From a checkpoint of a small transformer trained on Wikipedia: no biases in attention or MLP.
Each number is 128 + 32 x the weight over its row's rms, rounded and kept within 0 to 255. Layers, rows and columns count from 0. Numbers have three digits each. The size before them is the row's rms in percent of the matrix's.

# layer 11 MLP down, 224x576, rms 0.0674, rows 90-179, columns 72-143
110:091082200185099117124174084135106146160141152127114187167197116103162114176103087159128163117105125089094158137078131134130112139126114157141120080103128164133108122107133131164141200095061090152160143172102168138136
098:157118147107100134118163158073136147124160145160144110171115070085082089123108122194137155167156136098143123121095090061101088096115170194129060146141114070155101127077107089140130106130049108102190097084159123132153
096:170145155146120139154071158139155147141120152057163130107187085111134106145123146119113148079141157141148137104129126183148114118149067185102133162168176129112109110072120124135147140116076125176147186070121128159179
106:140153131114166181093112099111149100137143176115103093121158178112176136079151138135113127151099144137163101141177093133118104164138104150148116174115172157110160152096146131152047096139105122077098144121066187106118
096:104113125189104161121101115087105174129135103109188110078128108118087128162112099148114133156143141149096128090068100143164119127105159156107068123147146136117157089086128154096122136125078142139119118136166097169106
096:160099084107052168130151105094158135141143156094157129157116115066093164142117167123105149097121149150110200074103196160135102100133115130105102081156078107190155117113132109057136156133146065097167170119090167213136
097:143136151114107167164151135095034113143151153132127123183138108177083163150096142119119120099134180122084109123161088119152087107130091102132127180151113153154152134122048096092092082082157151103071156100139055164173
092:154119141130068164147132154134091136147147105126106147113178092086126070163127086110168152137078091127115136093149164168116096096145153138114097166085182166118055108112181102123101101142134142172107090149151084123103
097:160139166163069095119168106183119136149151175080147126178085108134101177097165159104150130122070167153116163162179149089126108121109101063143109132114122118084137176174186144120137112081178115090171151149137127127117
095:113128134156093148160071170176120075195159162129073159158096080123111120138090113128093170157105129116160104125138120148110138112124135094093142120110100105129100139107020156102172155202119121157142094058107095138138
098:146158136146163146118177109160167139119079167079095143141160144157142122138106116144063151074144061153177125118120127128139134129113134145099154157086146166177128099116140134055131181076119079125207108116146169161174
091:063116151122156141084183132089129115134169152170131139087136180153090074121136154158164118160186110139161129110159099165121099123145101104124095145168149159157099131145155139118104157108096113113128114092140125149172
101:158146135125117096161148088114120100153112158117132179141101128147154009079123171114062128155094142187045097149103111191072162100146131147111117099142133121171121104160104184141110184163107102138136110174100077102127
092:154128151121093159055177104083119153107137161116163150178134140089154149129121139127133102090101146158117119102139167136140144178156094136091119110197172136106101175116125122121161142118121154138171098052091129113136
101:187170172096155140149128113094144152122137132105134080205142136152135152102153115075125151137171104160080119102142118038126139105150172171096121150120056145155080161176129174134118077089210122151160185134133138179158
103:074125159101150139188108103014097132065151072120121093132152098137146121123161179164115142070086117146135152148134116085057098112161120131125139115154088156102133173113086135121141189104153141085144068090136126077115
091:186157149170131121169112176145194153118132139095094104080151129108097211091103188134124128165138131092096146152150066142065133100123114114161109088193123181164104151136060192184117158150158114149096057139175173146162
093:129100195053182130083077114145171148106172138089189115125186136161166121058129143172128100111087120101067128156110117084178141134146136110144117131170099138184106140139083111120168167086160147125086122167167119166144
093:157100154139172149106123167109165106088175098187047115100145165097155106167139125145177138169128124153159222129137101166110102136069162143174144088108120160154107117093090090108120102169080162153170086172123119168142
107:128166184130103126138158099162117119111119168158144135130140158201195115092112119160134133116093131125182147103149119130167142115050117047094096150115166100162083105132106131122126139130090121111162133177119138096165
095:109143172099122073171139126079100135164127153140169119112157118194170094157131132128115110135134159103116108151156159164182081159087104156144130125150117097134166125130071118107114079142107216101104103084095121155017
096:151159076080162120087125135116126126106164120155091127127121103122138088099098037136121109139166124105180083087145084146096105145148115096158164181120097112189208117209127103138176141092087147144136124168122126110178
097:124162099090117125150110129172080155126140150113131107115177149125110081082160097076104218170140160136159140164152168081158156168111114109125089115154133167144114152098199136091128125157133078157064109162117107166175
100:146119156101083121104116097141145232172084126175149095140115117161100088091021115108170116147136163127098125105086188105111077151162119156103147087098095118108048132130121128109147098084132145096140124126121119177145
092:142111141148106158116129134107175115081168141166162165147103091065193114105092148133161143206121082156075100132111141080134078105153098094130119137120186139162079193108115076114125122145103116073155093121122097146105
099:136122140073170184134112150163054173142091139109111141138122059149148162099117112105158133147175140067120093124107144165099077160120168078100172092106105141124115105104189082168198124058145161096087141168112126137081
113:139151128172168158129115131124129127166049096085129119178129134099121149127146167177066138100104072055137131138170147090114124127096081139141125089115145149144134101088093167123116111119163106117163158081160056135055
093:134139144144133113122142171163124124112163174103166135143106174152106096108090110108146128139105171109140061146123120182144042136094182134148136119056112140099142164187096104145125109158109122096167149118100137144126
100:092172138128114170162142113097101152133130151142116134114140202172150134147123108157156161100127124134097125129109140131131064110107094157132088149143158115145145110062177157189078134130139170077156101126124153087115
096:164088087135192097170184110134103108155086110165141101131140113164143088087098156193103140150131120088093127101172159139136152097131179098139130178236111151142160146115137137096187140116112088103046161069138135108114
103:075108106079169124151095129154117058144108116156113134092166169077121116101141207168139119139128115125181082135086092128141125152046141104145155087113128148158105136106115165171181155104028096150131149183159084116096
105:145214092110150061126170085126114081152140138126090110139133188141131124130084142095103068084149107128071168170156119125140160079134044105088110136152122129138095123132127179079170140135110052098170160098135083135170
096:197086085146139134118119185222154085112091051187117093181112125098126142089142158055151108139108116091135074131165110087096178092148108085116211086100127136130073137134109169076128080179085144133105123089135115114076
096:108169089115088122129118176145086151139190121157101094126133143163158129089154063124108135127137143070106116119079121118104212164118092071156133067068121132094139115137189170103118178123141099161119115148137082145173
097:116158108160105130031145144126118110143074102074097131140147094128148155139083034177154145076115142116105132138130179129109145144091135081139112084163131098138102070045121110129132204109157098163094153048123118100186
100:147117081121167153129175139112087122067137148126127122174176124168106172111142157158168061156105139151157185185129146139171159119081114127114053168106183121114141123158082115144126083137152200137105121138126150143174
097:127106154091110065182076123114133139115121106157163092133127168143161061106196181105182087193124171154155141121147077187128095137104071135037062135152125139107134140169144144171110160107167171150090099177153117125141
092:100131117145186170133110186158131060154138144179132149120092061047147142177154033100140144074059148140174162158100205161111096218145163126112124158124115127077104141159148137181120165147147109109183111122143104190143
103:133099105115200116130156142113114106178076144042102128126146105116092089101152148154124139087155169181137117122166146115158146157075146116106115133127135096123149151183185166158198128151127123136166146074119192146083
092:128164157123083100132124090170167170070106082155095098191098088091130159108170113088171173129170135082092132092105194141147144135107099139132142114126148075142103123095095106106066077151117147123153131108159140153115
105:044107146093104103143129092132140112097140128140192128196093107123180085056146155131159102076141152103169113148111168116213131155123121144107094134171105178115087132135124178182132126115155105169150135088150146101136
093:117129082215147145153094175142166143158129145161166133142122071169125113194071137124083115068118140175151198137116152128160166179122126156184149075143131184133130173130116103127103108099166066103135116131169115102117
096:075163124092118126113130203179170092180109071149144119168131099060130153054140121141073149111182123137120071096119173162127183151094084133146194136102148122121177121162112133120145066131152121135145119107125088105141
097:116139191143109120121182192149141172129112138100180127145153126118117079114113125072161150167109123098132125134145143124135095155089174125095161119133159170112100149090105135130097184137142141084120110093140118119152
102:100138111113126128178070151065124104149154094173089124071151201084114157133117186090065120145151144139165097137152131123157153127097090123150193167136178171124088132139136116111146140119088119131117130138139088011154
102:108130152164116129109147112126123185128115077059124111131103120162129111117115100152076155135120110114109108154141159045095165138175160162136170164157118127139064131070106190182117102093163100165168078098107162113142
091:156090100187123111171150101131095120146075128131163169123144141119176088090085095143168122173117137063070151118094091116200071131121128152161145131128114126110128172109153138097145148114122152129139120103180120128098
088:093131128142133121111150148088132129062109121157152126158147091075167096188095161106207148156079151114126128154088193112188101156222069153075119128106100122120151152144150134125116107100144124139149115126149144091111
111:142106147135128109153143148116149148142122116119142168129147177047125168205120173122159083138190149106111161143141110106128129099172132096124121166165127192127126186121155162178091101069089121114162140171109134090153
091:071098133156151150192116130140121147147158127080108119111118162080145113135108083091144156106142091095147122119134132099137098094155160134131173160080150131124140142083092133097162135085149134127115085141097184124099
098:171169176107162128129082152143135119148133173116041108045157174131111185144153176146151183055102107095140167124146132075106139106084087102077145169127105149138077110143185101109158140125103040111187151116176166077179
094:103154123081158200151126155121131165111137101160150093135139110165105109119130146103132126151102098147117154128156167143147109134232186115149136122119144101140105144176202131149123079145105112129140208072099137100156
104:144111185106141091161145150114138139138189206101093150160100089117145080111141050158114127181159144211102136144152129190148159134104177144158133097099149139162139148159133157125066122090151179116113019122170120158132
098:142103136145110125134137135166113177135154133130096145141142107132129122126119084132050089114122070142151135142135136131125098160073117141146124125117112149154108120093144137161107129091114090119161189165156053131116
101:183100052194126168178126120107120149153189141059131123123182123197100102151156107119126137142099092131109124137183158101114153145126158196127118126083159130084176126147186129087149148160148122158100146119156141125107
100:137134081161163100176175107056053127103109105126124183124123154186199105111107149096128151064158127111115059121146092115140071077087061135134147088152120175180088143130045154120123115121096112137131127177112097102116
105:111148118143073182134094155170110128039083077110105107130139093070108107196141203162102110130206165082159150169138119111089164129155095078143173146106148173149186129132103105142141165171141097139065117074111142179149
103:122130113033177112120072176145101101132127173115119113144129102168152140094095046148083151080176132187163108119112158077093108147126108091119122125124085108132160177117061181116163105129167121129112112089163166214132
098:119093114179123129054139126175174098108142135204052155118124066142167103084177063111137091146160113132148141124150116151146090103077083128127098181082122086139120171106152092143109143174147075071152102143100125184148
101:134142076128111173150142129081097125119152169113224159128148127151177138147061131144124147103166114144124101130136071134111170187145127074118125115071080168121177137171043157129104051155134199095141163147042198197104
091:124107177133141128093146169134108145138149168168112108168095123156094098181122143091121088077116164211103159077174140090120103127147131189119163165205149129108115118130140165182121112102180164099159173091090157182136
098:077087123091149147090126150141131140105118150133047112183167088053079117120121156129093104112152049114148079130119111169143102156134193055122156131100132081142113086143144130084129140159123093132140122156112150131123
091:154161114146129152093152139144132118108186078067126126087163147141159164141121041177160142116070158115125126156126062134162161110139062097179082147123170120092085084114140153140123118150062137156200127079133074082090
099:191137152122176108075083166142098161119157094153162099126096125141156104155125147131163097217086178123116103159144120126085151098158111164169130165129091139131134178093109122151142044121138155111117080093193108155115
095:118142133147117102136140114143157150078107166098057144152152170165119142157159115098148074092182102098170116079154089106156124153160148155116129161153148116139140079070119088197113120099097133110112056130106117162160
103:112161130130168184179152124124145159083111120124159123087132064069134192130084098108121135080147140104100108094152174104168153100137133083126126128125118158137128088145147110152129098088145119151123094038172159167114
100:141124079100104088082119120076165138145117122152085109138137169113127136183138160099113093074078125170093085116097117175161104142164117041191119136140125150113132130075174097084093098137096174169062122093075112132056
093:141166189139180141178142120132201158126118101197153112106120129169092127113122159176158171165108059066186125117114104217152099064126108134118113140149122131138168112156140038164086059189117100153094090158087171142072
094:159110131070099194094107123110159200160153154136118109125112173164120133131116101193130108121126135092102125132093131079115105136198146121136139163163097190152094098129092158160160113094131185141113120157146105084121
093:150150111110074105140078136075133129091136119077187138059105148117151140150090144109050090118122082135097138146099076140028183099149190114097161130116140127095175127104119048114076163094121111184129116044127167125113
114:086094161111128127134124061162140161144170166116147107154095080163110105078119135099108144149137101152135128140124112145126085114138141099157095132069166102128147152127082138116146114081092152093091103137119143113143
100:141113095132126177131127118175085090109109142147141121122113158109134195100132114098123152110074152087151135199112148136102176174093137164121162125184124117105146089136105089146135123075152075171155115117139119145121
088:199130111128133114148117085156053205196207067157172134157125149148141092106126120116145146157069169103133111190077114085200135166188114097203078175176143108130117148116107120078133078101130161112116110098188179157051
114:139112100140138135083107094148166160115126065135144149136131170180122125175127166116115150114136086116114120102098134101073176144175120111103169148158114182158140127153156152156163080159162132143107101101187177103153
095:156107084127138180085075129152126125134127115118111103089095142109135164090161162137058095067130156120154123105150181186115108163147127108108120104097136120126173159093093165113081097172128112109074130133122130063134
103:130128117105119105133137092151173107128132113149072136108111130148125117069111151138160119087072077071118085151127104143124141124123143135141083137097152120110096083098114157159089170146144100114116175163126035082181
101:110131145134146110118126109148089099110162144105082124125143100070124121163118138173080121113118133170102155128123166130147100166124127038137163158113111097138093101178028102103122184211115113108072090168131165091125
095:154093132098128200121098135106158117096096039129084133109142089124126145106086135186168089122122138136110051142121165110101146146165153127102118146123071111140112152134069129134100106154177166117102192120150101161150
096:163161160113096108058132148150089099164133119149152108142147144109141131178088125151195068125122148200126173090097080164136145157143223148126160131144143159121134151187173127129121175114162118104147088132140045078133
099:118133075124135089061118104161127140131099104118197150119143176151132100080132111120128072126169135111176071108139137209147208195143140109148062132134096150143095153134217162076124116133137150123113163166195108146074
094:121124224098185153130121099181092084147105160073139133109126140111097080062070122100180104115111099137140188067143085034140164106112148137129098138148135116158151097135161111122152143108183062111160181092155126155114
096:219133131107081141124182147074093165120079171130125162118122116112104126141140094117120168114103166124150143126177139146090120104144133082147131126120133068147136168139128099168074076063085104104133156104066147109112
101:136120142137134114091110174104065118106119139185091079109125118124162139113095149120181160205153144197103101145166141112104109113111137121128157153131097162134180168172088137112116136141113118145176075107091152149173
095:109088044136168135094119171149210151115089117151127133109100119088148148154164143132161161082143106090042080084179201114096096094128071122143126097169118132113140085161162142072079112113142034135155114087175105150160
094:128141128116133170084105108106127121151141183136177119144141161152077100118076165153128160097206083153128163094112149075129147115104182105214171146114119147153117159123192103138126082131051116121146186127065063156097
105:141161099158107083095078117107124148123157124182141077124089176096171093139103167164097100098134134150106102102088102109103164128118099087122161163136119159147138125148113186074103135134096202136099116191103144123141
094:144099118160182077126126168165193100140123179162140091126101126092077083147138150081150116135085177160089105193132186123124156128098116116101187179121059115118154053125165115132151084070148108126114183135149170191152
096:130076160113143144119160144067083157131143162090059134038243138116134127199107135095083132142120106139096121134154091169170111138095147142144140138115139172127168123168124143158141106140113187128107159139124130155202
090:079144156167076122143094060134145140168203125163119114129135049133093108123140142172173145136071165137108095184119108188112160102180151164090149100152098131162157103103146130166135176143205073102140121139078145157154
096:143132160192168100164124133147135162158201164207124128172134140126110105103130168134143087115110147146124112135145051117191115136129084144164057166137113104137140115127154164144174077054077153146136023156103062129072